Part of a small language model's weights: RMSNorm before each block, 1296M tokens.
Each number is 500 + 50 x the weight over its row's rms, rounded and kept within 0 to 999. Layers, rows and columns count from 0. Numbers have three digits each. The size before them is the row's rms in percent of the matrix's.

# layer 5 MLP gate, 896x384, rms 0.151, rows 453-546, columns 336-383
109:483585521370545540605445528404458453587515511442505457419422428527514426526537477457421563532516455582513539465414554526486481505493471467519499
100:516517530423463455497502403549481433502463497490570474447447366492523571512516532487539476582537514552618536548449496553515364502514503506552491
105:507554465576512516555466513403487498441533533436565479566507508537465513579424532490577482488505604556550489468554507511553495506500420599537538
101:452513544495593529525519420515554508448500501511530458541469458435479473481557436510488548467481584500570427568433496521546537451474523491569400
106:529479409463494528436536463481490505520549416395510530484485420434598451599445520441481450476534502516609578478514531490485413327487564534487560
098:527451439680531437504503468453476490478538469483459560562536427445469475433516562505530491501475544530581501552489624480516524473502528448438491
104:451531404462458490450496404499467484440504504617565584514513502411466496575464504507411500480490494525474538470506499512503536477439434534414482
106:544466587534481484498554507558490570421451448591550503529396532456526435426545489534519551534520394547617429588515542624558452652531516490523485
101:514521465485430545488408525519439471470537475522418534414491448381347498464509507490468491445526569542501402561442586529533583467411567524522430
107:472477479533467488494471419522533533452498490463443521459547523497438469419565510547456474623433503551499500534470556534451491539474452527625446
103:482510585447498528449429451468467425548556574476474435580505449462518499472504524552513530487481437484535564502394443607550454528634456518485512
102:463593516489541556468520526573449471508481491472511474531395502504455511521455572475411477494476499446543550476489551424511462474511522555533583
108:480586554531457473573480490541600521481479460467441487549494559492480491462496466465481374451461497389461542516421558546526562550534400610592459
101:436443518462514439605481487423435582541483503498470498494399552364537504453503472421439503521467479473537450475536488409556651459477504499466496
097:448540485513405468416546415553545477451479520515479440445512524511510495474491547547388627542475500420501517469477487472440520544521477471477569
100:503538549638590504454568518369521446533525503486509480455414502426534508460472596457501524475432380532457553505565535601486505519554426496571519
091:525546512546514416510476538451480491573474451493535537545505484408620479576514538552528470518485612472471467466543460428418544458584581460462537
098:489530443470482422469424513422532529410484511468490554460581447516497426542607613507518517393414482530504423542567497516494391484482500434426546
101:531477512540491517521516407468505532510401550486526493571498461565526534469502503538563481443433511544480452412378481447518505511489558418455469
099:437559578543485513460467589415515524664461529477472563430517532458534431514526456510434489489506437512489490501441485428445501432477495487549509
101:549527551527498470524435476567441439463508421482480454558391486497561536500431569401559497512507505509485554583456479467509458519490547462445360
103:516478513502497475457487469438443581527473546366524484412509483549509524518462487514514512506445538546496557502581513552506510509686460386464475
101:538499472538423501466486476471466468429500434430512466570496541439517566465420494526467491531458465581557512430486448480466471467442466533512550
100:484469482461464520589487568673488510519499452523449513567495489589434485521515500552568574435499496437508516466475493423551502491485395589458560
105:443417499631406444583475467448492543507479461457537485575475449429468498554610506519456582512442481529532541519499510507526499513445509518458435
101:526365466496523482479545531479461493494477455561510543575507476536519469527475531525575468460501523460547518512463469513441573558426562482503489
106:574530466541589403491458481481504428507460521575489462540450501473504509494432461412414512542439498510517526453573537552474462523615477411572423
090:536601435542578437551459584470425534578459450564480485494436542505440529523537494501418519586462476450406613496517423464458545456516557456595562
101:407562475604431459528539561593507433484490428378627431515501502538537467486432502536487545464535480577450525507475470492543435526490416471471487
101:471464541451556494492401466431500446491494538442515577534617479477460544549521535518422567419534473612459533534575490654480523493544489528526453
092:468516481539486507514503432580422579485449554501454533454380631606534539450538514567517520512467529563482609458450521482487523557578540655549421
118:574477459479502576395455470536439503481462444508547482528534468418434467463511514520494540475547488607597482539452452464427510530509477557564544
094:446497473549516597529443519539525500559553466491507427419538541558473539471498436590502503431431471534499477532600508561527468576496470481532543
102:416515510553443535574531503506467461532484346526421504479485428425512500573488510505517527428449446562543524426440573377631527602457482524468456
106:476563456476438520414450374488456453417472424479495430397471531492558473491479530478423528555479550498579491549487479513552526614545558475457481
104:505570482597391482476441551401535460557438453511497504518488509576480575533533538504417458511502495615462441521503594481538511498580520505530512
097:645539498514405558544528479467504495572481486456574520517465594456491471486563519459566519541510429459520574424485542561477527506452535480489490
103:532511492554495485471515518497568534460506566518534541545551468469541550521451505388445443511486463482575522504532434494611547405540414442537513
099:504542479573540481570524412499380480543466423489450554475545557513484475471524493465542536487572517539516460478503493541471435569465566518464538
096:473472523505446533440523514415559479546571459463578442458586495492499400529452545635510488436563499549544392603503601507460495530448528518496518
100:446490618517492496622489467576483403472445513480590493498564532510536519519524574503491432473464497555544491424568474487493408484558490443536437
087:589538428457585449485507448575454502512476428500481536508484540515523518561487558487529510482402514574545444477461402580460440554567544467461473
101:533449576493434519495451533515548601468437453426502542496468502439553427508431468557440508554528498492526482506587603435499575499524454444545528
098:454602440480498512486527471623600512498478521567432511448490514562458491543444516496497441501492525518493512357555562489512465460551530436517393
078:439425478546492468578488472509538505541488572453513434498540477436455398493486590560430482538499434508471591509477500446494462422470570556529485
112:470558444471431443456527459493537493545409400589503569482507379511506474486550478518517398526525565451491461492531480570460478497496513468511453
086:489533569459443457382522513381438443428445451527492543518535482413479471538459538459421484498502571514537475486483539494482507461481490488503576
099:536497538497632479454635500519449450515517533536521504490538392495477562513524570542446436476454489576531537501526517484513527558508463454541419
088:503506492497460492476471403555444520545462393570638529505463604479499491394446460461462534487443520419531563481673473564480556506556446486489470
100:518527555461421468474410471402510538506487477464615472508467564584403454514411498595438456497540579489489417528545488545471497511548510525440500
104:694474459497468579505531467520492532536502470480483528489572515448481516630502538509452536488459475562514484443521398528525517505546474411475577
116:486440504429552510521408471543494463567388382522477527472492525446438465476486564527540397416445578445550592515577431496463550576605581536486412
093:414525472506556503543365456522477504574400473459540473433493498486513507505512482517488523550492499500447614575549515491475573521530568481441496
103:494461424480507397481597525461551427540445557427530465495427471431538533418519481415548407521417482497642527481449511516483581529562348514483529
112:491480552474512510538568450409472459573515478424547487575498469518486444417534565550488582576508520459509470519481528533574475523479528544513478
085:524557564523539528527569513494493560466453540454503464482467442510485490525567438497560490493489567467544473422523468564478519525569520450468502
100:496488474559568436566468530487464507481397549563569498513559531417465514562562425516461502506388435547535571477493535453469469469499528447525524
096:555464521436423532427471435546445560523531442610538579555390578538463536491413571496341459500488520433548484508549514430494568469514518502508516
104:478388461501542484539515526554468452446505470517509471538523542490500508436491605500507605549485548419534505589545502519581511483513450625524533
103:424481474546420387493539508539485438484478452539425495487464512522452402439504562479489445439473515546425475441504444499480377564550557583473557
117:487429572453517409531522520586401521547426464509532399504500474535521474424471581517536435503411508567547598485583567476520512557543520534498547
106:506479571573583492463500501485501551525508452491472610473533533538579570488440501574507516481455467500490521511495516522513588457579447450457582
089:558545423516496553437456463486507436468511494503529445601466519494542554519475528486449578559453438496442452460462463541545416499556435539478542
106:455490539480508477414485466426565457517429465480489488567492461499467384527554480540438444445469502501447482525469415572475501493474475415422483
100:473429398521526458459490462499526508454484570437425577400480525376556462421477491564489529466576490573530437500476469528505460528456559459501434
093:568565522481473421523450470486606511415429464495435504441550464428450511477554512488512545539477581443501486469480491516548524530489465467551483
107:459514571553542475522530483532496479540479559600483439533527556444516472526466531524510443543431497531544500527543431504431644548502484482553494
091:412501427506597499567505485552472599530507512514471529479473449583484466546526456525534527458460529527575572562521426495490526473608566493473406
104:462526494493462429456594468433584439455564533465440482530396490436455492428477587573569536502506516595494511522463520554653468457610497528470524
084:570605475477479521452435492537518449481567578486510443499425458520542447522500454590558578427498506506478500505444538521503552455490479551570435
097:485583510522516438489495380504509386450490458529454502627465545458536484411453560482513490490487541447485456642444516502483514495519485429625655
100:420547463541548558524372473434519408513441516538525577454493478490511544545507490473548478544471512447570465487550572516473483497508548475423513
105:360510555432576518464518549449475549485442436473424598553433547535479467510450492533467563508527478525454542385443553490567458500502500657463404
104:487417440511460518416468462549407504550458455533441496510542492417406473598596467475499550495546621427639474442474541497494532449430501523473559
095:463517435418472552438512530466465485501492416461340516524410550493507499471443510404405508517505430445518503488401503503442627492474429552441497
097:532513452525510435530519578624520446463489491530442501483480524495484469478504598453434475511480507577469433568496454533475504439511441518407568
092:511409438492437500538550438576645591415543462532467625439585438420431504552472556401509461548540515456499474548557512560496475462508558500454443
102:411530477499447546542522404443477453451485521546442510567522482573455478483533530550590512505490460527460538523432464499440559472580378567544635
102:499470423527486469501423374494507487512513552465422577418467509509425488461540511522529477437565503540521501539514514551487523554593558503560492
093:497528469458438450560508384451524468446425517478416438383545472464440484541543477614441456424489524521493552534468551472466551464530522615484586
114:470407468510590494420503447529538555502506409429495557540519497549545522486492520601516418591518482577479477498547486490458498565483531463555493
100:497488557519478557438522438538439537456485422530527458505452453472602373478621533450495566470523569520490483436576469503490501472551474512427535
098:508479413592605525542564593492484547574451550515399457531494414453499453590515439422534461429572556554504514502523476524527491520549512438429537
092:531465483483446406503497514468509484526466443515551464489445442455569547487425528497490484478542479475495526491606538496466514445407539391447474
100:504589509535423502492461423507493558449439537452524508460469507512551422487481493486494551496537473452546528450421453548541487484552514550454509
094:435412448485554478548533538440577463487488447547472489460502467552537492619512568511498422472549465554476540444486489416482521465485483429435444
099:487465518551485540505565526447543495406593446501559460478469508507605474526481575498523459470519514479518441542488548507512532487587476520547533
093:561481507486469426473509545480533411457446417527457498527455484551474496510425574449460460555400428516519490546517548435448449452533490554456519
101:406478491418530463449477380490545520493453496530490577551431507472517457457439536558549525451501497497489521398479485549422500494550525460519526
089:485415374509488552479488469523417451373595440537459479557539536473532552528465500386459493461532521526521468483554610438464439526472451471454512
101:581454396507377512439492405437471436480423407481540569530504371580498498545481540519391505486455489447522546542494445531504541517553496511539577
092:404433542414483470497457543460494508504525624423464349541522525498514508530483475523516552568503574526513525460583442587487471505455406396484471
095:617397536502487401559478485465561481462480520517544413416492530472487471413427554558496522377533507532595505561476472502592470546601451484513508
110:461445434471464463474498485569436442550536453517459510469573509549463458409483543442452602540515536533526587523527536459480401435522476549505478
# layer 5 MLP up, 896x384, rms 0.162, rows 453-546, columns 336-383
105:398501552519392475377479479545589425438492476411513567493522572502467540452476534558569461504530526522544459610474456455584462507478581511530469
101:554536511488538471550478505461441442496562494487478552576487500509429474525475438427507553608493499559484415484578517518437551478466558492513452
103:554556398558532472545424428555474458525467525503419449452526486523478435439487435508551492510551498471450516359592531491514430451490503507461632
106:519425506427555508530606612530525596481466463477493534554512537471528458433483574420546550534500498486464557419515512592569458446516440450529489
102:511457511547498379509479544498495472494361567480452446605538613507502425477465542507507497506454463486418459485456426519593560433520500474517512
100:546544488486539460364624552492485492445456511491457374485515596508495543598515504421501530544470457549455527575547507569529550486508479485524462
101:462478442496521453550477416578563506416422448567502527448515480512430436448549439458545559519557455499531470589505346484571432442513491514515504
108:445496454514625449507585460452463530587493451520496455438436462417517497491524510532476426502542472485535496449556504553517470481518505529470490
098:451551530474319489535399542610469440454454511507506582446545441387505454588492551447478421497440454491446459546486460587527553518528438557417514
109:490411529521502488477511445525473503525484493466429423523405419463553484581606549478463520538498470522543535448512427447481451571435497568459481
093:551504510576390508496504409537351518515509521451455519476491525421423529580514595495443578511471480413472504501433561483538527492450394479489459
096:514497427473444559407540417476524454464455446534503447465498477508442550475506546476397429574504475475466550447471521422600495501549508466556515
105:491439489477509471483493537438532502489548416423598528582420512529499516471472435436405443398528463464453588442493497518540535391508478506491529
101:518441515487437404481509507491515521550484470482530470473459447395467479437538545458528491464521496591488484539510507538446481435504516499497473
099:565436514494451537463442508471548455396505527514625448508498481420465546486517483472566454499481548596490548492546496604478509491508513449512574
099:436471518544397552512480563457529489553531461551512457503522432537477479591590505560476447496483548504464426458473426488522514559446501402502539
097:552510507490566544544512519379465486461447410475658487512511500463583643531485575463433538468494478511503451486466466560434526472444512530562504
102:468484468456542376486577573538520475556520410532440479580520572459412420595512417489545547521501499471434488507488484588548500520433626544529465
097:403438496368471521453545449493497494522473570526445492450492429495509487491551472510493484521520452557499540554574569439489476465507475540481543
096:505516445533499560507458530457453471567470432498538482525543486433489574478406408455495485576538445599532460464449580467474570523436503478552519
098:404534548412450535477508556494512530459529524518553586443528495506472515515487461513493512477642459487530437451542481483476499480515547457502507
101:393591522420442510496500497459439532480419503468417592547539491621456534449540467509493560526505560423549531522616477555501595505473476434400551
096:378537484548458462522471499491539516545502483499498554375470491571545468491580497561510503542545507493541485574538559444373482498570525520467495
110:520567554555527468405460472446563484537606538386532499423514500528513499444486606486521505538478479487566540467452553504494484539491515476588521
096:560433491533534447478426552465558579488531486440518512498560487555496550527494479437417479469472497590420559524501556463533606337527482455497500
095:481353441472472518533486469503503503636563552518397503443456491576466409505469541521512533514461473572493529402482488528539523496486433486580549
103:402527481459512515542416607477407534482526484512550561553520484511469455590543461494524482598548458539461545495545484492437454525408490545498504
095:543497475502445557551453587568516536571507467485536482537449407553441488552418570531494563533533533526597405391526478517478410473513463433497463
098:595546476418526501453548526464419631496561502603481549475583497351555411564507484433467620488553445481451428605488493551522491517483547423552552
102:547530490606524524509503455570537502559429534526439429511492436489551559447442512468519617559534477483536426492577525507465592481520549509436532
096:464482577565522468553427579518539473436562617508409535579515433685430512507476516497491458434445543541519519498480493418503513481559457598458532
117:561515467473453558546502514520535545528506592462463468464437443442563517546489636545490554512552488536509461549494436412543526490515490457517467
093:500485549620479472442494586453473438471444540584491504483460543587464530530504525508572499525553528545537561566570410562489502462580480550418431
097:489503520490469516506478435581501498471537532491482554501397541536573451501435534515440536519552495530437478486398545485629488500551526624480375
105:493480566421505502448492501515550492476499490478543476564532512440573485490432496464523525541527532396459412604539555513494488519556466532471462
104:487431491517616506486592537582531402468541519474493625477489512426458478488607406476532577534452526525507546473548507529520440495488446491527521
100:482566451552521540447499537460505522522495572557473584521472544504588380466471578597466484495576464568530487523451544568495475528482466498469524
118:390545525493419512510502459456455567463477533503561490497458503473443503531411573481433502493456468678490561553537498446522529426523512467477577
103:487601598391468511565645537548560534465475489428424425596467552549549581441568399532527511467490483517458456514566501556538405563505487463545493
097:509402465475548435522561471514496647532478515496579522445557496580526513619503484450422530478498528449523529444464361507545579464566503482476417
103:504526451499561483457603448477463577473427484451512509531420558481537538444558545561487513440505474462552527551544482516560526542538570507378480
095:448463418526377555503536579527490433439478472529455472483433561469482481467416485496560412364517499567508579485505477483495485477518493479470503
099:469509438518533499499502506462558521471468543476476524494572458495579396464465494529554450448489509411542521609474486508485397521570500512413498
099:423539511441406547463455536490478483427503577503459541556566497488572451522524426529456398576457488497511471504410490605559491533479571433493456
087:472509477468574581518523504497506443564626575538574475383509534559450478542502501443549417499446394478498534513501537489404443488502553566485485
106:452473436558395580516533465514465393494441435485475522503584487531605486483453539454536434533444543548463534454460506530480628325576480554542479
096:475543451494480557527505500489528541594550515514553465504584569547498483459558577496527483490578507494482497588485433446578481511540591491513533
098:450481499495488551530471513511505570538490608474573455528504494524471444499397516575470468508516531584489522561463466493515527488544533574580548
086:472472509431480520474518561439469551426571535481495493503543573578429451536541432499529495536530459535573571505573526414513526458474563618410454
105:495489471508463460504507447520489513582401589578476508551485485552561413392493458352569587450541463484473499467455481551482458568499613487555463
109:554435496486504603591416491375485470511504413528514509527558377481454553480610505573510520514414477566525468506469523523533502520433533432511576
124:499552481475548460568523470492643636476532449557556447460548492475547608499516459464560501426505522540444488424527411486482582484552490518504482
101:514475410515551489484573476476495585517449509377569574543498492525467503437454552549560515543428545511444482487534496523436546476501468522456411
102:510452541503526527532392534443533451476500428561459494449583546550483452508513530562495534455538480484532477546588566490472484470457558433418488
119:528491509525484543453542507499426556470420514484569456522630493559568507570454425580565442520533606473526484408518514530540583519481528481499520
084:457463628596425481456527443468479488576390423566551477514560544405461458449561465495487526481543465406419451455489486430622499473497541539481540
089:507513442447549564479523546456564483545476512445460458524525466603550538512484518592633491473546487517356486540526589498529518558565492475527537
096:470501580461456511432563509361433446442482523562473474476559493492451533532565454500530558409527501472477526536452516512480502473491508437460436
099:545474481504473482568512594503447486444457436520548391540526540348477435471522530465534631484522567512474534411582480470586534394462419473564432
104:579536444563458452464421481479546527504530458545392453443436584461494486465480501505587507563444556493440452542534483524559543508480485559415526
134:475505590472458486514429541448485424585434533471515494550557542446518416499425470469477573516555525434404478482467490566430514487520591507433480
104:492534421487406525512518529515490538422519436465552460495512532445448390519427503549501443486548554531479452589522393545505506479484459511469528
089:467451453582512463476497554448457436518557509542438508508514475497505577535432418465608421511496480546512494362463489482464489522520487506509447
102:401460552463471518422580427475561458381442480558465516548527482550495535529563540513530515521606509552486422542473562520563512486529535435527615
099:455534547527567478509512424564447528523430456471560473487451508553515524461483583455504482560558449510507570496465516439508456587516531550545459
092:508453425541551508386445530509540518419522532417471467512519513440459503646540494550478601381498491580600540505543478465466616473535469503484451
111:481509515530521506544399412525532617569527563442513492526468532527443576531521465488440529534457495537393522504507576470587572471563493530543514
095:418411502585511487507515601481528465546471617490479547557483498486486526501442450527539492430438429474406478480536528531534523430460499566535496
105:448496534554459557530579530532543449478485528533522472498538483411574531466439533570489480524504545459499448519504453571467487489505461451559544
089:519486486458419488503420419529513515512533473409541507421453474497487602375525486548565440444483476616412453472556584492449548434527530536501558
097:461552443458486482461502478518510469565472475509529415453535446588525460439523532507527508442509514481572510550516522524446553517542511479405596
091:469521434418437433403543431513517437462376461514542439526514527533503482441429564431533500485538454499613478555518533477498461500417461601539462
101:482471484518586574488448495603512510496456451481542531583500486511482482488463412475344420471519517437544475505482407466541519469547522573470549
094:453500536462497437501498526487522550541555462577570484445498445520430548480570421504471464512573471541523508424456494546427447528479443573498473
099:559470575547533572564520457492385459549483525557495512480474504544448467552506379496389526439478404462430466514486547537540512526520495554458449
097:480518489540546537496502507424432533479482473484481440496502580547497561580528506388459520563473499424463459559463576441485533593400501494455468
088:532515516543551454548507462504593474488497459504534476461514487496547515484475461525470522516506472449489535529523538442452470404578546506507473
100:513585469495438535522451512585514465591540462466477536427473527406432479490440519522455470504501559510582472491560488478487504540523627486487555
099:497564516614475547590499471537476515490477517489464489465523496520449554508563514526430568451501445512511509425420549452529453465578498478505618
097:487476402530460492451505549556490475422534462561434545550533449518499510479432466497451574558478461482513496570517573564605560559470503374452585
106:473501586471579493427557432451628571479565469472463571567533470589512395460525528551542409585456533532454540535560515557466557414469650486536409
098:555529504457536557474565465553446577554515504446471641507506474559459574456446509559469458488546532498580504480444529473463522555493540541475480
099:516490590462507477390420498454577583481492509598528494464518527445540519510586514576458586440529463453582482534543581507431460576528497439535497
094:525565520487537451526587459529514515515551472499568438567568519388554533481501492452512481515497498555443506522578582532475573485497460564522472
097:444473501429548400545601448489444542588515554491521510501544582403454427470630425541492479673567499442518522440493566537593481539531582440467570
094:465495457467530535535439524461503595438511530497515543476445485505498485535601480435493447378381472485450458376565439535466453452513528417549505
096:463391491467476544482565502538436499469532545517475561533588487522462527547556516549402503542531397541474477429479521411465549490528466525448526
089:502525483474446341472491531527557483475444443516572523481438589401428457474523550421516469492437439500646566517587573414495545499478516493491502
102:517467461552501577535439457471511530561459500441494409494468513434426496515555491545567564508490473522413560519365603458428462527442509572509493
092:474563521528560530461578488508553561564474495456420470506441391483556654432486509450528485506584492436556478487511589510476530574472512585488601
098:446414562451387546452562486470496403531393499543399438481527555588434499535398506567542445514415514513560445579397457501566551479492468540581478
089:495548488438447536608450439572499489560501470450549526457515448502472595544481517403503553486468504522428472555535498537482565506437495457511490
099:340603503526500481482511570595456516577464513528465528515516559489619498469514463482521504604493596585483492483541484519462515472508495516466469
108:448503441461527532432503510533541488477527503565520460527459466599510413451544455554439586460442515463573548594520472450444417547528587440455536
# layer 5 MLP down (transposed), 896x384, rms 0.155, rows 453-546, columns 336-383
102:482611482541465566369464564493522495396519458565509481489482491592526467450483494559496542500561549517522519539537608530407579417518456508454533
098:572497488522552506413449495563506531544527590490564500639471543486530418501517547505587506535461460531432510509572552515467662417540534490533460
108:482440424525513469504478416487482462470482542472471516439503420500488503469438557470485530613517551469437522478477493428567487430530579485573467
103:524436578376503497527503481465496483551487476494523479480526568500534476486513491461558450444444536517482423504472480560480477527500567441494398
108:466499449500553455560566544443495484470478518536486572552477536528485548451426446641486539547484496485490477481568470580513491500554510495457500
100:582389611537567448401526522597481570374589501446473568461549478487479552429520471498532504521450479489535471524475464528510513542457486513520480
099:479500493474504549569492550524412505432487436574379546455464578461528574561401601474449484526488502465485525509514534530569420552562499465435534
107:530496484422561461520468504421451528587440442468483522428453482438423517375466444467505508531509488521573472420579497506484497561470496447410472
101:529473498530479454415594467523477458532487559472462487497491482485440566432494529513473530511465371541548440425579600534387630488410515534493447
109:456484545519409472470444447412537560576473438554444442398550567516555511521556606454565467527492538503556583448557514443465407426510545538528560
101:533453544477503501544531522511543561569477475462519472547544449571455526496541485518541479463526555491508504434443457622477552491492444586612527
099:545574542474565527451488554496479507496495496470525494429473542499490519489488461489439450458529491319507466500519508435537538475580525567482526
107:489579477515468473601433467523500483427529524477493522515515516446512487465554531539516420457496513421442445551464541487488538513479388481511481
101:443540471560449442430551555552491537475500509512492518541541460492528475419507479445519528453562438440547518431514512518443539502538504406509503
099:600541537461568429451501436563551480504596557623497417520499619459534531506505396502554512421515471531480576564505510563501491496467494582491429
103:429417499489576525503556512453497461438459596573503362480543497613577529497497523467544381432436482468557497589522539420463438520384625508482565
097:463517556529493485422508503427539547479423482477525466495525440377525496492411492556501509481363552487524635582494488487493464502497540440502513
106:512461498511531500422481430584510523417459528579470579460438606458506500452469456430526539525610599497541433577512467484552498535590578516478468
097:543514468485636417498477469580428436522517467467515502535485573516584460543434544416506555536537455434567618483481431477465424524556512532451512
097:478449531418526419556566580574536506526459501493518464570542591494553538561567558505524470557549489519573617586502476581496529495534496450391545
100:554514530457446472490402452526508488535435577404487518502459536425372456466556606528505535554510602557467508536415506472522510504438502535517584
100:544457468543456499534506417494477521533522488473589446469468488498493529428473461452509499475547554416532433446404485512441561423520484521502550
086:489467516524436502505538414419509403437447450505500548503612515444471476521507510458578537495488569445521483474449493475533439415511518576552543
095:510461622430504440553506476431475473531460425583556458436536479397517520534457526530489426535462505422520465531494447501430548453497492396555483
102:459570503510424464541474500459515436433478501449592556521440479495505456533487465462555449555449529480533394455543450429476554506506548559466547
098:497520461475510540568529438525421592483517424528429522450480530459543495437520445511483549505476506487532481545492362468492471460519496567533492
101:515413487484450526563486527562548474505532504503553607530495507480373530473516462476490416469415546517459467515513512524483489546522538540532620
093:433463533410495409458487455432452546536547474552553532490507523458518492473492482421497486553535473569506448455521500441504480494421450523494502
105:538522577516496627506472376419434410428533407515461503493552458514449513486498514528467631546579432492391527489416440450613522560389461527477480
096:504399517446513441557410516488393430452461487496546583514484445475449515424491577496573448485514560507520496501502475445572531463491490477468543
100:431502528502444447520480532555526500500528527529463519487527532442529540524479563477628492551502591490497502502472499493483450552510520524530526
083:507555466568511483466548492570548554512564580438528538520569487486546494538547515497495537474564446457507504484476517597524588442418414547444535
096:501444615529511483447467595477498483465478565530604508501537531490508542594523475414575501487529492502559457508581517435482465585503428626474563
105:487548465479495421419519495631508555466550540489529451548555506620502586451533492512524501516499553436498529461527401524492448509513479565541455
103:539538509540565477535519434526435495524455481468561520455529552516457407468396574468444463468505579512488467488465492565562428477518659495503383
107:407597452504560546558565509493488577425485477479455557450495491457443515537621447469498499472487496555394522486536460462514508459479522464571437
098:502529496508468593536515433400639512440443483505490489536507439434543402475482577511468454492527423556616489481473481552576454476433482545527437
117:549447590592479448496478354450519496474489546420569538488437567520456463523404594499450473511566546488508501491456494447488481492545429518577456
104:492557519535437528537493536469474563539516520501609478522492521505575521476547558420525464474437414575506506440470472498481345542464619483495512
101:572525512488502470471407467450472496505515504455566519553513489487534512544457551308565586493473547505397461512569511465507469505547517495376463
103:526475457513546466541451435423496429413436524411530482474520572499527449488499550509451476522497552480518432515539408442503494504502458447493539
096:530431570536489503481444579532536577583483611509593490425424509542524536498527401522499544510560540502464483568485538396597473485484528496536435
103:501510537460530534479520506486547551439539501465534458499454470521473441539509412563464516512504497452454440560406473517583536389531519499524423
099:420561451587523460360487462477519459486462527464474571574451516532508473489496545524425467417551457560536461512445564457519491477469536509491502
078:452509461538518492423530525520433458544458437514490482577385618507545564420532527536452485560479465572519530506589582496496543479465553521515518
104:487428553538498543420534536498552534492576542654522457527492516501516555560534533407504461450461585415466497483529580474515557509600505494421469
090:453436552530442496464606593575423564517479430507528539519453562504610548534491433492558514485463524506544544598474509438444574441516506524452614
105:524538439525524478474531584488566483503508442509540393522563523407477473460476408584438437490524515485517535505544519550441499545488485462490501
092:563442563548412440466510548497496539527377447542501409520500520490632517526466606542411496396501550537525499438541477535498550551478477604577564
103:499558435489495544550503565437571389534486534510513488538470393531558492552428531441555483458571482510554514526481420434497522505476508539484535
105:527517589563500440473455524456439483545453498508452523471489408548447476513464511465497449522492499509471548460512561498425418453489553556574448
097:444499525528517522468559494440526449475460523503592401585436530525495529538537469482574541579482520430470408529544593508514490541477434412574531
098:497558586534478503554496483427486472515529470582417471478450538549512501544445434432513644526498488580496450558497443543517461505548547518488485
092:488591459486479524462469488524517548444515464456496479416507463440525427444525527539453506532561488442547443501461508571501505496540492551454531
117:497526474554467528536478431530506536545551481427427460439476497550510485565493432511460424491472522486541520485604549451505468548458498525482538
090:523525477538558519474566497587447590379551498402481545492521498496489506543601465505493524564411471487531507397514470505584478502532536539406516
095:495520449515451548472552457560477478563483416383510471471437483545575520393500556487512473413566489555504456514474421483561475573535487467634539
101:461533469543505484497543508504502538473523497469535498527468535536399568547483542416488541451557469480403496476459462515537424564459514531511554
105:489490529435506523544470552635452498398456485510470593469497479446485569527500584509486568532477587513404510521587540453513444453466429449492539
099:527580433580418479471530463450541592518456557587519559464510452554420507485471552480521529504503557458435483470474571516514507503488521558499488
109:443422551499555493468434496531536409543383397563567481476577579443484554414530488456517555444496577456478451591634491498544495435500516579556530
109:454494489590523403600522535484498557453507512413570570540580535420444500502561442418506486563506491535406539489466519472376472515533475514407505
090:548508548558543507506501460541565458559504514502511470435483596447364512559588594557477601477570606496413548564528445609534534473542502493517528
100:484497513476478462445460532548547508443460564499489598513435483419458495448499421537470523551500564477447496547528571534561487520617533496460405
104:481550489473554460489450469449452532530481483458502399535520557533418412406560455444517505459391513540479487449488524524458527560441536574547581
095:519564470518437534505481487511470523430488476475413520503526526440502498460506483495446432542510490505466524471526474475468398514462531449478631
100:540379475509612600479441480569598583539552590436502546504500606491487541444458533506437560471435610540485444494442480474402461399559434588563565
100:496543574533389468518465475459366542563521548462572501516539505470551575494498528514560420556566474577470486515515577518509481631506560427400545
104:470471571505561452556520520506465514529606473556535494489484425527523436413524479564566550493508509521566491474440412464510475477501508524379522
085:479519375468484567492463498504436582443535475541510452593432516466573527500468513364579484578439483541508532469584599503528485586463536485507439
101:538582510518519465498497450415481527491559466465523426440566486512404493533492437449540510496495448450515453611415507387602453427463436446481487
097:517591460568532480574486481531562547413496550531495454559483419491495472549525490532484581482530437595553350453457548533413486509480521487495486
108:562576475475474424556505523475532481492505485474536503504479501501518433491436423486570411525549532476531407401586530546468427491423441438509503
103:478526413451513511508499493510444505529462513458522553604477453415502429471476499552483476458561575549502488414457526580540493443503496488447496
097:526450469526494559446531544609548387464545516500574485580544473561478520547527528583523621500425491543492531484426536625480450479417463513533529
102:534418526476539423460558393439474468582553569516551492544482587567493508442483406557516567569476463571444519508449474483561549500485496504572471
097:496448417527511457490516504443461487459429521455499611614433433517498555489546462515525488566443490448408541462432445569436460521491455523486537
095:501465554497461508495488512502493505466499531485547492463478483479516620544443454475431525440493555431593489552525392476530414464499520470556463
098:533542457419545520516525526519533524522498441443452549530576473496464457563475500541542552478541488576501623522469453472443470514430477617536474
095:439511590439375510520575484616515472461538451451490412419486477464435458522503529496515467509560546444494437522513498478516511533501470541463521
106:494568618474531443462495548513478482497518513488560376497482513545499557490504605491520581569376498535382417459507453517546506493464453546410470
103:560562515418566533483471520456507436652500485617526420579508540557503588474521545591503440521506530505419475508547607519552476514504485549484530
093:471519473506552535584636622487427467581458448455353395490490439581533474631510435433551433475439500466455563419502468531500527558496497458452481
095:549438575456556527604543512511513483485579528528605494470484541546434531398428502401503555372406481412532538453501538551471613458532393544490550
099:522568559530504523445521524517432486422580497532411562551531481519552402450522400423561536531383572499423543532504460470524538458567538573435450
102:422455547477480476545485536498448483500533479549539606424476467518422451397477508584584534529447434436532575569504507518487428446460438466462489
103:499456585494482533492558494525484472480531568558564537496457526513581470549462509461518513510507503619526501514503445559515413467509441483583453
093:510437476556532454441479520444385415451505571452344476493531493529428474554511512502548507421488458420458433506451540516497507529525425512501474
100:548463484572513524524451530469516424505475534400491447470584457474473519529502579586457585473477527515556537559488542391493431523415538480572538
090:512543596486465404531557501505446469436505435526467484473464448492461395517611438602565557494585464545447420548511419415486491366495509445504429
097:480479559426524540432495410465425452567501457483520504425534531540557421395418458507530471524447499415565475507514415574495579555513402522534521
095:461572557523532578453433505491516548514552446478462602482532568414486427424564522468463584435509394502452447492459518462468492544392504498547546
100:477509490491476611517548523529431522584522548500515554535522454566509471573475458441556447560487487528532489445523489425530429522464518562544484
106:563464472460472484404525480527507519499495537493612522510436440530485496558601516584504484515426396389568513432507504492540526514473585512511501